config.yaml
num_hidden_layers: 8
tie_word_embeddings: false
parallel_block: false
init_std_o: 0.00353
optimizer: "soap_variant"
lr_mult_qkv: 0.5
lr_mult_up: 0.96
lr_head: 0.00571
max_grad_norm: 1.0
schedule: "wsd"
decay_shape: "linear"
max_steps: 4680
dataset: "wikipedia_en"
Each number is 128 + 32 x the weight over its row's rms, rounded and kept within 0 to 255. Layers, rows and columns count from 0. Numbers have three digits each. The size before them is the row's rms in percent of the matrix's.

# o: layer 5 attention output (transposed), 640x640, rms 0.0579, rows 83-109,211-237,339-365,466-493,594-620, columns 0-79
# v: layer 5 attention value, 128x640, rms 0.0311, rows 83-109, columns 0-79
o466 089:121130121129104154127097135098166163159167162104126108048154130078137195143130161083179100144139095127129047176163170152076185124149124153091122138140106108099183178146093152132131172142115095123138137103094121137166086107119121079158152141
o594 139:130122187136137146127156113129164105136096122178157133100165132151158143159145124140133144142113118134137157134148156084150119112086155133179217119136133160127092087145144127106097168084104169122108138136167118143112131129093155137158096095
v83 099:127143146124144131165121124110093106190110084141174147140163114124109117089094098113113136150150176077093146136151094141152082071100104183064158101119123127129119161112146148114172146083091120072143135102117105115150126172127104107086108142
o83 085:126178108130108168167156117182082171167193094155147155211165058073106080153143138110146164144153107140089173157174123133113074169190184089135158099139097070128101088140131156175175087181134185132157128136081140147116091216108112106144044118
o211 084:101089113154119172075074143197162144119098118126204118106203106105147118094025186121145107148142129219124118111125197097174161213144174093105097112120155170116138153112112163102169163104178054107132143125162087126099141135171124171183094137
o339 096:090110120165099104132143124122166116122124136154090082047115165049123117182103184087164077131107171116140131124123179152136207126132072079136103146088178159118163218131147076149177158102126077136088104138182149101115124104131054133129110113
o467 094:093126158122164116152184119136038154138081124109160168193124154163108149120137077178071121150061123099157107147140093139078138130095102170125159173140127096121058097146116145087164154130108077102089120171193106079159097155134173082120147171
o595 131:116150128103134109142141139094108135140161093149148156255103114168138101108145124139144142145117185136129087162130117148105153121129111134167162163113155120203060130132109117165119135177092151134140110126113128179118134140123136117193115113
v84 102:081144123125153092134130155141108110139136138151116123162154129124082152169169136157130074102091100125120100125119050174130154094151109154066133141171161095076165116120141086132142190125148125105122107136167160126105113135079091140100095135
o84 082:145120119099121134140116061151105180166115132130134160130135107120115090093105149088160131113077094131098108225098107141173096141166126149082184140131137133129115096173153243165059123122102122179140173117121122133155158086078073094138122159
o212 081:061124137128175097019169151156174136079119089128142119130119149123113048137129139151157134114136146141138134182107108106139150106130103141154131135098145145099128169109115103099161120165161104103102146146162178148107120182088109138181102162
o340 099:117169135150153100112080158129104150109112194131146109097143080197160132086104116117101110183125130136143181166135151113129115115101140141146071159142130119183181145100142144153134121091115137140106134108154105098134193190082070136167120157
o468 092:144147085111108135107161175132150104124196097135122119203146146108158142193172140170155154097172106146130183080100136134100150133090131155123146132143150136099091083137122150089103103139156151127160129189151096115146089083096173152116164066
o596 137:136128142117151110160157101154125179116148153130122140145096096133202119167139120125176112150129134174179104087089161154064126160122103126083140136156139146086044201122188123125085156179114162078172125131109081141093087092168122139104183170
v85 099:168113181131132070157064112166093130071075121111116117141169113096147120126144106145177166168121147148179122161133133093082119171152142139082155164204071133077154159170152165102141175056135101105048118142119092075113125108101149174132142150
o85 084:120171115122139111164118120159102071156096098151094149139132148111144082161141110131101130128102111144122137155090146163177173127139100160093182160123116124162057123107150129143110110064175088131178153133131152124108098079147165128128143125
o213 079:152082135077130101171108117138111142134091106133091174136140156156171135067100154083106152152140148102094115120074118145143087127126134088122110158115116120177089128140118176112134134129106129172119148143117093122105115081164155150108198093
o341 097:175142138105145206102106147114127180133120163091095156086161120078076142164149140113112156122172078103128144124115122151129114131103157133102106115134139106159124083126106121105079157143180159050109145121124109161132108114130120070141079116
o469 090:107133136126096106106156119116126130156154124139082123103105069161132113061088116161166120163114102126125131132134108135085147197109131193096123140124124122136156090163131092106111160126121135120111124110128196103146167139110117174078140138
o597 130:119164170134118133107114142160144102125146100114077093149149128148089096148098152106100113097121120089107129116113148152168124163124154154077149137127128130141136126176130114141092066103115118143168155134097096090124042092174130112136131117
v86 101:077144116139060191120094105136112116084168146127073126142135066170134176134121112145113119139099161132078156146153073127135169118088160113159168083122093135138116137121165154136119062131136116123155092171128124064123147099154089117148102126
o86 085:189113128100121114152085095118149178154149115135085167118185076116183123113136127128111087076137167131106146091069209182133169120118118106107069121128150129112082120090119199132168105106116144159156122125069103141079067122211164135104130124
o214 082:079159173090126155140187094081172129099152110131092109167123105074122149182133109061125135127135102088123107107077123135161142136098135063156150135076137175115063185093145080133119116098139186127150170138159088166094097153169158101134115114
o342 095:105173143150152059117117154123080083120110150123116135171188158177093097102135129084070146153077088171202118150106112086082165150116117173093073127107119154087229086127058136102090184128131070110138162127128138168127188125103117161167124133
o470 098:119116139161142184115128135159063102074153164158100159103099150154096149166139113160164135078067102195090109148085114161092138106170157115141167168114135096121080075119132121111146136152152119139158108122141080087127154123116109145119124122
o598 132:161123071156101187119091166121136097131115117137112144063117128129124150157160108115177118136184166123147113148154113066155100104112143125137087121140123105123120130148191180125129137147166175137165096068148106164248113128134107154153156095
v87 100:123079199152172119129128164132118090151157110190096115147147110175113134188092137084119150117240144130153107135127140199129115143141155160161095153104184128228137120166137144162081148108104099192147144120167171151164083137084151110112161124
o87 082:111065117158144062149118187106111159125103158148104149153138113105161147118105209182159130124127123106132172093135134112078093103106161141127154148137132183107147120175163116113097147114148127099157112141147137114182104047132158130164117141
o215 083:104082131144130097125096093138152136041129079110136136124122128091104098116124156163134109155136115113141105075177129139073130113094111140077112139095136064164089089127121140192137116111131129109058169113101125123131111108150095172117116134
o343 093:164130151131144145157187131128107175125101149100157205113186172069127151166156099057159120065087068129083106125112121092100187185134114108099134087088134150101109145153089125125162120118137174095130129180042136124143188098115141096135168152
o471 094:127129121149152152087064154092107091163142100147155114088154149150162122077135114128090155140165143142065131150087171112150032166152147131202101089143183085085167138114115138136104149173168139153101156135147126126097081150096122101066076098
o599 141:143160151058153119140141155098135125118116122171094107109147161161176140099072103143169137136138098154142141164077094165110106092160117115164174138126120073098110159117156123070154134096144135091095116115097083165121099152122136134060093133
v88 097:138095118143113178111145130079152157075075107078056128064137134149175160087193134085125104158099142117136099103120120152128131140142126196184114079125147110090142084046130155075170118103141144179124113099103144185152104140116127088133104111
o88 085:126155157128120111109082154150110117125127162159074129141151163122086191108150122092143136131120151146139181143117156138133093133111122158131133088064113105124121111099140123163118101099190139103067121136076111095124194178132166137135169151
o216 087:141094120101131051170189124136106139136167126118085137081152164133103049140053175121113116109127159151116153132142083181152061148066135112114102148148183122139093049148137167119083144111186147137124092139153194140132136045137129140172142129
o344 098:132113127152121145160132116089099102221168123181156117115139116083033139104135092133115132116080145183118132178101161136149120146177145064094135148102101086146087136136130163105144130180120107184151118101133152155142101050127101142123119139
o472 094:141145158096114119134140145097158124100116105075093140143098154121129128106163170181104122148158161109157111104156163131152082119186194150174109147111104181092115105112106103124103118129183093189135097131114033108168129143073169137174113092
o600 131:173133112084115171132136133119103043081112106153143166127097146086150133173128160132076132111142124090109082149116127092133147136089185127146083149079116132113131131139146136203064146148104179115131070132096122074110133138144131070102122142
v89 106:110132108136108157109154124118176107093111089131130121185113132128149132103146090149149150062115178108176119134092159151138148142129115118136103153060090137121119191134170071122104187085168169145061109127155112110162092131070198201101133046
o89 086:137163095177192067131144114126107086155106103149151120159135156075104160058122140149117181111114095147147142113171114179138149188068099184055166052127127092130087089100160135174140104153178131122136148117092140158096089182119075146206158095
o217 088:136135100120142181104152124158144135159125142088106142142113145119114156089178123099113202121114132110137104141102133075112088103044100096113170138105129105144060160152075089175199108102101145145091149106083116163164111085124155105147159170
o345 093:141096112115119169164085114176107138118111117170182148149154126120142075101139134114111081143096086116129133105225087123131122094134115094155100144095111162137167134132066198109112130165083109166147153161118077136176195152130151124175153155
o473 101:101167134125113091123167112134144158157100152113140103074144077118148128154119112122110104087151168092173144154056034128123132112157132110145105126169131097142114121155164083125135171071088111140114124102153116110108118135103133170074109104
o601 133:130101130107146087139195158085172121107149075059119102087104157142094134130156084124082111110178137175112141090082155111119137096124133109105117086119144120137144115124169067098121152134175155072129156156175202100136108159133142143108129175
v90 100:015127146156131158135097059068133176107113082165159098162121129092093160120128152082135185214085154124100097104163101197124144117187061024170128099115135119156159102146129126157113119160131110177158139141125092184103139112146182111098099141
o90 079:125101147109083095096171086083118150196122140109162098168110100192088110061127122097083151195123093154085101195144096148098120122109135119106151094154130186126157189140139153110123100101127109165188176084124106182169115139099142130117080126
o218 082:077153119113117157135097138167116189173145128181174103127036129202120087131109105103115150108156111119132157148138177075123078213153157142173141099134158075128190141086109097127149171148161118108141122113159136148054213162112122083155126173
o346 092:165155137138096134118116141151155123081126101098137105125116170134197116126114126178103091109135118082179115116133124113140106114114129157132166134107076152100078127102118128135138142197108059128115153115165201095087077173121122171120153144
o474 100:074146158125133095137142120072096117115111154146167176149186102116139121142100148140113172091163079109067142132102086104066192151206106091141055174098148127110160103154167140140101144152164138118194118098135052156120178108141157119120109115
o602 136:121123109074151094138179171109092093126113115144150164157087106150102093100144150101112143111199158181105165108117179152115163162162119119112085149087158142181182129137109141168135142035160193120171107171130065129177133051110117090108122141
v91 098:154152103125153117117163147080141109222108108139135135146137170104117155167164075065116086108174174139082116088104100140145170106146160104130130132174131147086123121157142114101074036107087142105134162099147135125112162120139105112125117120
o91 084:168114127155121117096141059129111098132116114154120107128143126110132130134102044141071079159165152094119145142111084149145091101130115139086097129129100150112112145172137183130149140105093102124143134125141096090085159136136102113149082110
o219 087:121143128110125140145143145079188140097108143189087146096119126086104060095148125095133137085071088141103057103123162121135114113102144112097146142117193207168152106126131133136115127078129158116131155125102120149086135089100107110130153119
o347 095:085147107144095150120124131110130090170119152160085121121103108156158135112136127115128198158159089169118144165182166119140174091128143098168115152180123159159078060100106104134142173111119152144168111110099117229130114153101143125114091140
o475 095:114136101113106054133087062135154186119091125170140110072082113088090221086125136125116116094123087088121105126111092099069136110099063109127161148089127125107117161133102072037099109164088071094073120140121122091059181067166106153099145163
o603 137:119146098121132133130154120120089120128116113137092129108100137165159148135141143136132084111111160085069132163164183119069106150147120074100140116044145074106150198086103123090114078134085076148130172157194065083119087102136115146101157165
v92 100:174112100172024218106170092145037155163163107075121153096103146106121099094168123116145177076110106154126135076128082121160098144138099139166096084168068141131120071184098127130140116146134140049143140145130124114138116076063185139131124186
o92 082:114116094198132102102143167102118083130136070055106122147129168134098130098121069125051138124155141124133075122104111136159114151134119172089079132146111179148135088172130127160146144096150146094113175160078108129129113199093114186140097123
o220 086:143112168138123129158084162055153129148151159129140117136098135141161133131117117099108135125163128133115123157132164122100149116170163153122119117120067056159142186159129117132101094136118114113142093110093186163106150117096134126104123081
o348 091:182181192135116130162130144141132087081156154125092117097129101201124158163090149157176140169097170136111169177138189130135133122125159109137114110118091118133155118064128127125150143121216076156119142135138163128126117123144137134142141141
o476 093:098104031109095131087215132125159122133168064124071131155065127064126193129169093137193187129170058145093113079149103209121131124123121184149169157151104130109121116161121107179093092122104146088098133104129173102156135116142163113126068153
o604 135:090073162082105097142184089106109142128128078133132126139115167116116141088104137135094126137117111115147122118146114122126102168206116124102124079125116145109095126083120154110151130150042178154115146141128166154109095195136145181133147140
v93 096:138172078152109125166131157171052151144109086081137052111094138124115126177054096137196116081115178151117119092135085080131037147115133166076150141112144120127061117135195185125110061123113121157142120192149159160133136120085114116123127184
o93 087:101105188202137099098074090161086144114178121101088137132120128147136129146104158145170124100092086144156144101142078142109129146109072147152123124105100125131120150068142129093112143139118056095078102086093189120169158105098147130099167153
o221 087:175155116098178097063121106090119087163099094108092101098109135131117135132099129136218151144099158083122135157141117120159118112135165127162156163109160145151135149130128082108138144092078093168124119120157134139140067126077098116132191149
o349 097:172156159084139096115102136106096122147127161116072135126223173124115174086103140131122145155148083148104122072142152113218157123132185124133155132111146113121153110167117132129103151174113162111116143118156125121121129148140091132181173106
o477 096:116143114161128136174094167088145096132121135136084181160093093151150144106131144088092131122146106129103112195101132156081133185141100152097148084084163120171153163158135106163162118149171158094152165139135137126117184139125149129119069124
o605 124:152102115161128116141099089138127140101161125151113097074177113103158058182160105096124117090121127140129122130087088144075162084092116098152115136180107157181121105065128163102099115119160106142093158125110130118155134129100108088122134172
v94 098:120139110139141121150117108129137076124097076145084122141109079079140132155161110173141091130124114145099095158124118139107194119109119160159125142183211119149096143100097141103104116148185097079139074050097067108061123092209155083131141115
o94 083:083132100184106129145153202063136133153189119103078136101064108130103188129165110151098173119060127158144161092113113096120172191154128123141111142144167095123151104201136137141185135056173145136152173153122043157150076174129093128120093157
o222 088:169127134087120107149119094122171123073160162079126139092119131150106101120069153139057135198157135136094086116175192122144100186154118117185137099162194127145192157105188123099115079168131109139073124120127090097088185122113155139154083162
o350 088:136109159066119111113109125181144108186070109105144144077120128142111109110124135118143163091138160096166120073137172198135110125110141136133122133143137183131103106093157140149123187130134178160183108138076128124164145102114154138219138127
o478 092:077110069084133093121192139116041098111195089110102153119127137150123108186200125071193153104085168098115164177093126113088190155124103162193111126155157114100151173109100162127142117109102113097158154130133187161121146080151136151064135156
o606 132:115116145153153159161139169079118110116161151186140153159148162122189144142131125107123149166093106109139175122120102050131093198120179096101091132129126105111161068174151088162142173180072088155117153119152138122143111175118134091137091110
v95 101:147124119144082139146175071135131126110175183170124090089146084117103106112109096177143087217122223129133115071103106147101172079091138110063113061119071169201109138138145106167119090166150139107084138086137210120141110114151139166130203119
o95 087:091117134092141117136026092135125148160102164121100158079068111094158209057163165110135182134150121128130148127168103062117092137161139118130137161137152137088063152138084150141147081112148172131133080098123101129122103123136183149112118183
o223 085:102163101158137125169180106103096172101145152131100127161082096174072155133139155147081148100152140116140178117125202166157114178187131164099109095106124182138100146164109154153146091139193118112089169153135154160111196103158120136126155093
o351 091:165122130142075160182120181114106107180166155170158122127153089072144094133123153080144147188137137111120096136125157178124139190128090161182150164081154097158152153111137135154169151120148121150104150072141087084185147128124086118176149108
o479 093:148128122147154114104068139130121102111144122114109185171163139068155125158074052143197097164152164151214066077122157166083164155107162147136138154154066105154128122113118071100138136081074100107158159069139190131134143148133119131102095121
o607 132:139148143205089131099060145144085132137118100080160143094159183104149123157127126093132148134187090147152157117141119130138119091149110139173122124147144092116110139119113144125110120106135105126109094134129137123086109100128119114137098079
v96 095:106166132113101150120140127131038091141119134097161107087087169090142113059161100133113071123093102112077150096153101062101143162079074169120153132121138078153143075111148169119153110160085127154109125134135067119033144128127123108192108126
o96 084:080098152142134112121096171163127094156128116187139085141100180113103110122148161099135172074126108038127136175156134136152138145134089182115147078137131089123195138107146129132144157146106102139120135152117156111179100068134143178113118136
o224 081:122120125101103176085096132149088097159141163071161148087100136166064090104157116142126196164177134163122076077099115127156073128101141097043157128134168138180105144098100159155049161142153131108165141103146120120099125149132132181161149096
o352 091:142113133132139072150112134096104105096195142104099185115148105180145091154129177137117210176193106210163122145113130197128122106085163129139090108128132163165120070101084110168176116089119100099166111104136142215071120124124142147105145154
o480 093:122135148186111136113133180160119104181098083152174143107138096099149081068106065116147053122127092089151144070190128081150120160146101115139174132143074157118128121133090174128144119140129199188161122166087125055103092125153109063148109120
o608 135:121160143117122108133147132169162145135109088125128042159113099176089124113098082102177069129115130124181139079127113129141096127145111106095190134191151113121134158062077087104113142172130127109106161120042165077188162143143116150120095117
v97 097:126141127135137136132145144158100142122202159106123119142130061143135150099151187143113185066132099154126150119145152193150161162140141132150125112110049111119117068146126150108145111131165107109103108131099163174134141166151189144122138150
o97 084:172058127145166098104080147183061135128155075123126142146169123165164103135149165163092137162050160080084142098152112104171110106114130109097076162129165141158162113152136102161093123184131068148136155163169138098113060166140175090115153167
o225 088:097080140145105148171114203144186103154184150149062120158143106143076124154197101136148081090115121070071116180136116177094133056179144104078135085169121161136172130136115137116109096175114155126136092099178115113145119096158123156121095133
o353 091:172084100160135123116169112128123173086160164116104151088075126182123177175137057103183139173170172114143117152153086109058164108146141158128129117127072152137132141117086115130112087136099187140097094154120072144142178085119139131145200090
o481 099:188154132121126169096147185099062174124081124140123139108107144149118108185101122129096125089101174146134163135082149167117106091109121150145127165076126137071164138090120146114140149085166172115108177134136097119143121130102182139104118199
o609 126:182123134129095139159106071057133082125119107118111154156144107085181125145141107103089116084104142148111098092089109084094150144045114172139114155105094131093127152165158134089170178092165030115111163120141160155131098197157130134108129104
v98 101:154144105081153140177129155098053091130155046045149115097117092116143116139138081106155141136147107115145143135153153102151176135149106127130147086111080139118125134142071107102135126146134130137094123073046137199124148121178142112136127139
o98 083:144081103158137137078159077118106093157146111105126099143177132139140164144119180150153139111187134157056131142141069174116150162120129125193108135090118129136097140102114088096154150154136094107144119112183086091171086095047093137114108203
o226 089:156116110068085107123183122159075093159101118134164177133170178111176119126128144161100174137171170141225097190061109095130097132189090176157108180149118159122118165092104123092094132086153135094050103073078159135164094137112118089103107119
o354 095:155086138150130194107126198186132134069119066124184157118140110130092132123106106100088061138140094183194158113154167106163131077142110195091112077143150064134139135191163133131142113115133150098087082130159104106167106144116128158152126086
o482 096:165148143175088121107093119101080161121107162158114122168175115131057159161179095120121127045092118154138146161131109134131195089086112094154138196083109111075118138150141095151115109139218080160088153147091144092113118110117099149103146082
o610 136:136131123211106150140123078132098147132138172150167100165076108179100124161085153139169113116136144112055100136152114123052163121057148102171129162155191191183138123094135155096083131198104087145121116171124137049126090141132141118099127125
v99 097:129118132095062181111102108141178088161108130174132140100124154174130110148116176119113129080112074099098119089170119136146131139142109171130115105133097186085159161182150178102129085147088175154082115154147141179103123135210150102082161093
o99 084:198092134144171082166155130178164118142118081141101162109108074029107212139101075117164069143090112117152079083100153103154135144095122149160139155095090130124140166144133090148117159116187115188134114157144142178071167087194150126136093042
o227 082:091113086098075145176127105144125161202116140162160140164113113099126091171181119078126090126118123149152147169099150119158133167143109189112147126122149151111173131112116154144162132132146128152083082120137156158139086123205109089073068131
o355 094:090112142062140133089126088150121170084128108114091158075144138123138124070099149125159107173130126129116184153108145150080113162124186083084108172168127123149090086084130086132089182095130153061089127137088170183137078082134142148137115151
o483 100:102199085117142171126092130153095083161147157097157132168143084136110142109098090150072145116115095096112106111146180135136154133110110135107066136164116155170120127144089183194112091153105112108114122114093154114120127134066108114170147116
o611 132:114178108196143150134157125120097132119145182126152107147113095102148136115104108140118124119159171119110117142168107105127131116093177074121087143111116146071105132105089121178145156151181100144137159112122134146146134176102123110153122081
v100 098:116092158140118120115146106156167154101162148081063118095090135124124117187120136169131061151099135116132104122109096139160184126149156105156125109135132106128132139159143179136099116136128158135075157102136132096100125103084132155083115143
o100 085:074131061140146069127171116139123107166094127095128171160128102125135131163122127112104116118110064166139105123115126114115078078084109179188109063174130107143075118157148070153154101129097124105114098120144155124135148089151171140101129095
o228 081:158126128144109122132149100171144138129124077088123206165175146123138122152122168082134091126146151110082153117125188159138138156114163213106103106096092148129074079115142161157142091149108142090072099116146144121106078074124120157147133142
o356 097:085106147055105124125145155133106127128141157130114104099142125148197126089164146136146147138134174141159098115141084091116152117123112078090099141117178086081136113092112160117145191136134153186075138156157071181119114104101116188063154144
o484 091:101142099152063092113134080082163080123162122164106122127113145117130129087080069145156122099089092102129192109101119107083120108144169067113095122115104122142168172143140159144089100150089113144117132149159151115145116160139169090092115152
o612 132:080133127166104106160065129098142097158157149113160162111091146130089055113153131130127137159125119151073124081117156156053123161121101112064106096183125188210131158119178120062196088135127060138191135113118126107123141103150093096165094102
v101 098:143153138152136129146153104102132132093180174133101154119156160128094134148142110123137095126093108109098119151128107200133047072125073190128082146102107143111113140159087118136146161185138166195132135097122123089078175116135148178190151119
o101 083:112178079149095071121113170098106119115142171172100143057118146170163131154154160142155113150134166226087111106141146105154179041139129102128170133165099118120158134161098117147165144170092153136130169105162073096137184095074130127119093077
o229 086:104153133162141129128142067110096175173084114162103142172160142091084118097237136124112178080087110132137096113184095157127114129160165147084154088128091192179125084171119151131135094164088126122140112151164152175143143089175162117195147162
o357 103:142063135130135174134126089083108146102140131106119093171075101063154105060169136161117165085230116075180134194127068086179052164108151172166065132184124125146126097080128107112109124113121125103084071125111166144151068130160087106093108135
o485 092:109187112147150124153148154165115135103145124109183175089114158154172140100127114148130144127128168116063107126103075118103082184111152087112179093091151131130091089127207116105169128151175098112178140127174106134116114093102152167164112137
o613 138:119129128168141130111115185116109185080112127145124145093164154177113136172098060156111116119121118166129097129047094086082134109142130171132197127133119162129123095125112136142093145111069111149154183126120165116146173152105155180141070083
v102 098:223122098137135124173149155105178153094174105157103134124102122113122127115111102135165094091110176154109139154147098174160168160140190152151141086148115144116104111179154084082130164096145130156131194106122138091150176147138092080122104112
o102 089:130146155087036123139087142054133137100160161127103102115148150165128119165207156108145109060159129193168127123160132112103202176061184145113082125133145103119095167070093158052160135202155094114152141087083177110149182068138127127183145110
o230 083:134161171138117138137194185092091205105158240127103119103164152150136170127104139102098112148128103130095180125108128141140131143118109152143166126139100104108158103152138147149177108131142127216138100120141089141133143113143141134098083049
o358 096:138142138146153148054115124181066113117065082110167117138110190168123118150121115121076152152142126154118132141126131133127152086195113133150122163094105068198142113156086112166124146103142067197121082082143113124107125167135130125073151142
o486 097:077065139106133154155142133074134128092134140126095144089131113123175144067089135152156110178128103153180178121124122160200141080137136127138179085150154144099134163145159072142146123080176152090132136147119116144122136137145123128163073076
o614 130:133113177136143210150159108123134108119128106149107113134109117150204075104108133172105124141112140112153083112141068130114167102121112148176147061158101119106105127103148127099130170162158116077182131163123095129154142086133159131153133102
v103 100:115133165120134145120072123145152150156102140111136148110156125128174082163149102111137125151141186085175124099102155174125165142117117164115115152121109058153109124130136194164142102139114127094108121137135077127142124150086186145117105135
o103 088:104147121181102160136063171107171126188176154109101131090140120106073103107115107097146107085132161119116133156131112102118164136155129082101154118108138119129128116169088102145095177116105103145088126124138094160194174179104173158172122123
o231 081:123120123076081108184125076115104155121141112140204144184109132122133150121164117081120182126090092133163108164107117142114039118106161127104159146123133105110154115167201063104105155165151131176125151188150110132126104135080108141163101121
o359 097:153158149206136130126180112134112084068060115132078149109116165109143155151129150175091169193171089123175122094133136063103031115115164137182117130151080153094131130076112154063141072102124187109151091119103130135103140127165100081146112138
o487 093:124157160093138146169176127109126115096148106154150084143144193127111111087083091164122134096180143146051154115162131127081170162108129146121104116147172092118160087161134094207104080137156096127078122086100128105148147136134069127105172069
o615 131:109109126082120142136111085141125068136137186116143142089169117105075113073189124121130132095106140130088111112095142157105177117110101067084130132190074097133138105138120114179085122176153118138059170112136136100155179129099158112187182126
v104 097:157154139114114116096107112191168131122138161093093132151153188165120132088137134073136098209111162102125117112126075150102077101103166139133142166120169134052137138117100174133142106126116154143137091184087102060202183158141182105132119096
o104 085:144129112094090156175087078175153138192085107112130113100096138107089112136127134255129118104160138136096129100163109092101173079035086152118217144103111114164138126118146108190157133126069109062156108097157144117157139178080128130107141144
o232 088:120177170130063104227165162139163164181157119168103137129049155183069142093093137105093148190160115092075137139157177102101133207074190171216117114156125047163180095155151131166143159142128089179077141152094164100125152098142143099129104132
o360 098:083070130137133109161121160099131192086143100108109117145136118126131108140147168050098154074201142158130131150116120127215170193142149127152113117112087172090119087205109103103118137120165104197099148098106138090075097115151128156112090102
o488 097:097156107109082139100107144154112093079111136141144147118200123096130088163108135129130098131099100135128115154109062184161138116077140161126133113120148108128054163087132118158042042106161174074133096163075123181165143121148129099131145149
o616 125:162113118140140148150125131140081170112129164082148172102126089149132110128136164201120114130071155116064088123147136130102124084107091113122146144108145089109181176082132126125136126166098155152167085188167196161114161125114104138129089144
v105 096:094166118159117179121117099159107172112130130138104130125141185154116141196126051120146085079152157113166144147180192165152112111123094107115101164078133142142194128081154134092133145105110119179136141047103105129177067185212117124178073096
o105 088:128145113167130160138120148113093099149147188106112183079092066073042117136151169089154165135145160088160138158175161100108204161154054133097099114127093150102079070138123119115171134155102141078207156134102117129132132165121121112101120162
o233 086:132119081155093136139103140149118118131123151147146132145167148143099128110122055126160160148178148174143126141109133102121183115162122117152078168140169102143143102114139110130109139171144116179128077059178075108072123129142186095107187116
o361 096:043169113106135115118166104112141111165137085100129110159110174117146107093136144144090196152131145190140121118148096088062085134124170153122159094136144116107092093184127107147163138110169128111106110124198102150157138099121096134098138131
o489 091:088113133121182174135112152094180134156102182139150122153115116124106118152110115117091111101108067111137161114079072143177101100107125101151093125140121140095136150147158144056147101092139171138174115139085126156115112093148140168158078092
o617 136:191156128116122131106108179070148117098151154148108111087146119134071140098132159114133094100119098061138155146073144127193188126085103134143035114182117131167113124099157119126149118158089109142222129111110184075131136180132153130135079131
v106 101:129144095121099096107123151099130163053094111128177129125122146110162104119102190125156179162078172093128118105150125125141128101127101124117090105106166130175123133134139119065077163139168190114172090174081094172111151114129156173118095124
o106 085:032098124133089204057074099185117098084097126080091122125136170140107122079135157123133169133174171111122141092127123135168134155155098111155121097191095112132130122105132114150139179117074112117147129126145090154125142102146102141126110168
o234 083:175116136109137087131169149123102147092143142095104163163086084178168191136112122112118164101170111124126147133136173140192182108062165128150136089108124066125145113121110162140204071144146180064150095136113088117089178091151119078164109193
o362 098:149118175121140105136149153098119108143108123183152109145088109109106110159141113096101160123122107172163178125081164199083157110117175137136138105158195156101112115116180150108122101145132144152138123116181098157148148126114145179117159129
o490 093:124133120059130115159125122159142145126097127135152168118111136164113155139097082103130147089103139125111124128145117090153123171154090141130146177115184128132116118156159101133147114128064125151116084143079140197120143094133115096135116123
o618 132:121148079119084137117130079151126112147141138123084197113151136125117072136136163148173126149126125113109110104143137105080110200133139125106164184109106097139144096133116142117162115081159158111077133138122194147166120132093114134145124119
v107 100:175133132147118095151130146216143131120161192162142111113078128094132132121119108107131130069122112128083076137138099140136111122131116173141139114146150112090162138221101171131118055134160153110127123125103122114152112140146217141133095177
o107 084:131129128162185104119101110105186136136163122104142138130134147101131052102088105136124128108127170080158125146105165175087148118094144131111140084115138118116152084128144072130095148151113095078162167165123126174139095104137123090140165133
o235 082:099092136169086111108145090071119171092169078084112132118168154166099182042089122155137144137089165131200082134073165074189140102071123157118129136142152139099134136122137102091170165096117107119127093121156065145100026165114166120122133159
o363 093:118111098118092132105153127119081127159154098155149127124103114148135193094175179111152125114144141150103137105089170157146107159184189169153099163124043101108158137142157130124123112156132170128110110098131086130074177089134168129086097114
o491 095:097159137133090126128069161124171118123163158191154164144144130075116124177194105122122148103163147046169054158088127153083098146146101098126149150138103191181093102166094096133119081162147107097137194199165122117182151144117091117167183122
o619 138:178111148152162152159125181132096108103092151130104079154119122132130044150110162166128151164161116127122121111089138135118121119064096132120128081178164116124122144165117163195165104107102133138117131108163114139144137139134121101160136146
v108 100:166127148093130134130137159086123157088115094059128142125113134079127153082160165107163144190133121135109147166123087141164093129157087128146124149157083106119124094135144183090108133152131109095151165150092115110134116157070081082117144146
o108 084:150185132155154127144156173128115112104110095162125188116133182152142114111139115197122102166129051112140132128162081104133109125095146118162159109070116071138154127128127129131090150159159134139143176154096136141115127089139104123184147080
o236 077:095184162171126078129159188137118155153089078132106112123175104100123160157132111101079114116169096097079136103126135127180108090088152093088162125175155127118134113137144174098157099108124150110130023155123131178188094184126104111066173108
o364 092:203089128124135129119088147138124129192136184164144132131098141100117145157109146125111103075088102124120119123107079147196100075138141122135127169151115106103149147178143130102132095143077150133118170099140098073137116131115173180135101143
o492 088:139176117123112137121115117152107160060138142138106126126162091157138148121143143126177150179153189063124167112169190101056116230103103182150115144122140145131108164141153137164085104145083125123128088127088185137154123125104110122109136160
o620 137:131131111159175146135160101094145220112130124128114145154143092217107093119080173133139114143111082083132181130157130119082103128125101166141092134146137138157082126121134130151118134157120118075117119132065147142127115105125130102140168116
v109 103:119125065112153110083151116129130107215145130134155127108134157116145127124115128097107155146126145078153183099136184101132144116153118181164179147180122162111177161068119138147162106158112145127134093129116120120096107117138154184139135103
o109 083:104128139166134117171141146120173081109120141095115145167103094104108078130123112102120153100081153142195086099108154083138194112128119158120134166173136144128148114096128116106122082125114129164108091107132190132144140119132110157076094140
o237 078:106134155135140107145116141166144153115167182145120121079129137133105178145103137155102173135118121142113146096196149135179088121184098094174156135085128094136208219124120108112133186125126121192121145136096167125108083155118100073138123157
o365 097:101077087163159190126162074107134188086113140177180119070100198129144126107128130183111130133130092113137166138128134134144104123136077116111123056145114147063140179140148140092121103135142076101151102162134152195127123156116063102140091094
o493 092:142171125132130106149173090140130155168141179119110149147113208123110146117112152099085110131155129095095117115228076159138101146143152104148080192109150147123091050120149147113106094097080072110149124093117122119118176138114155155117109130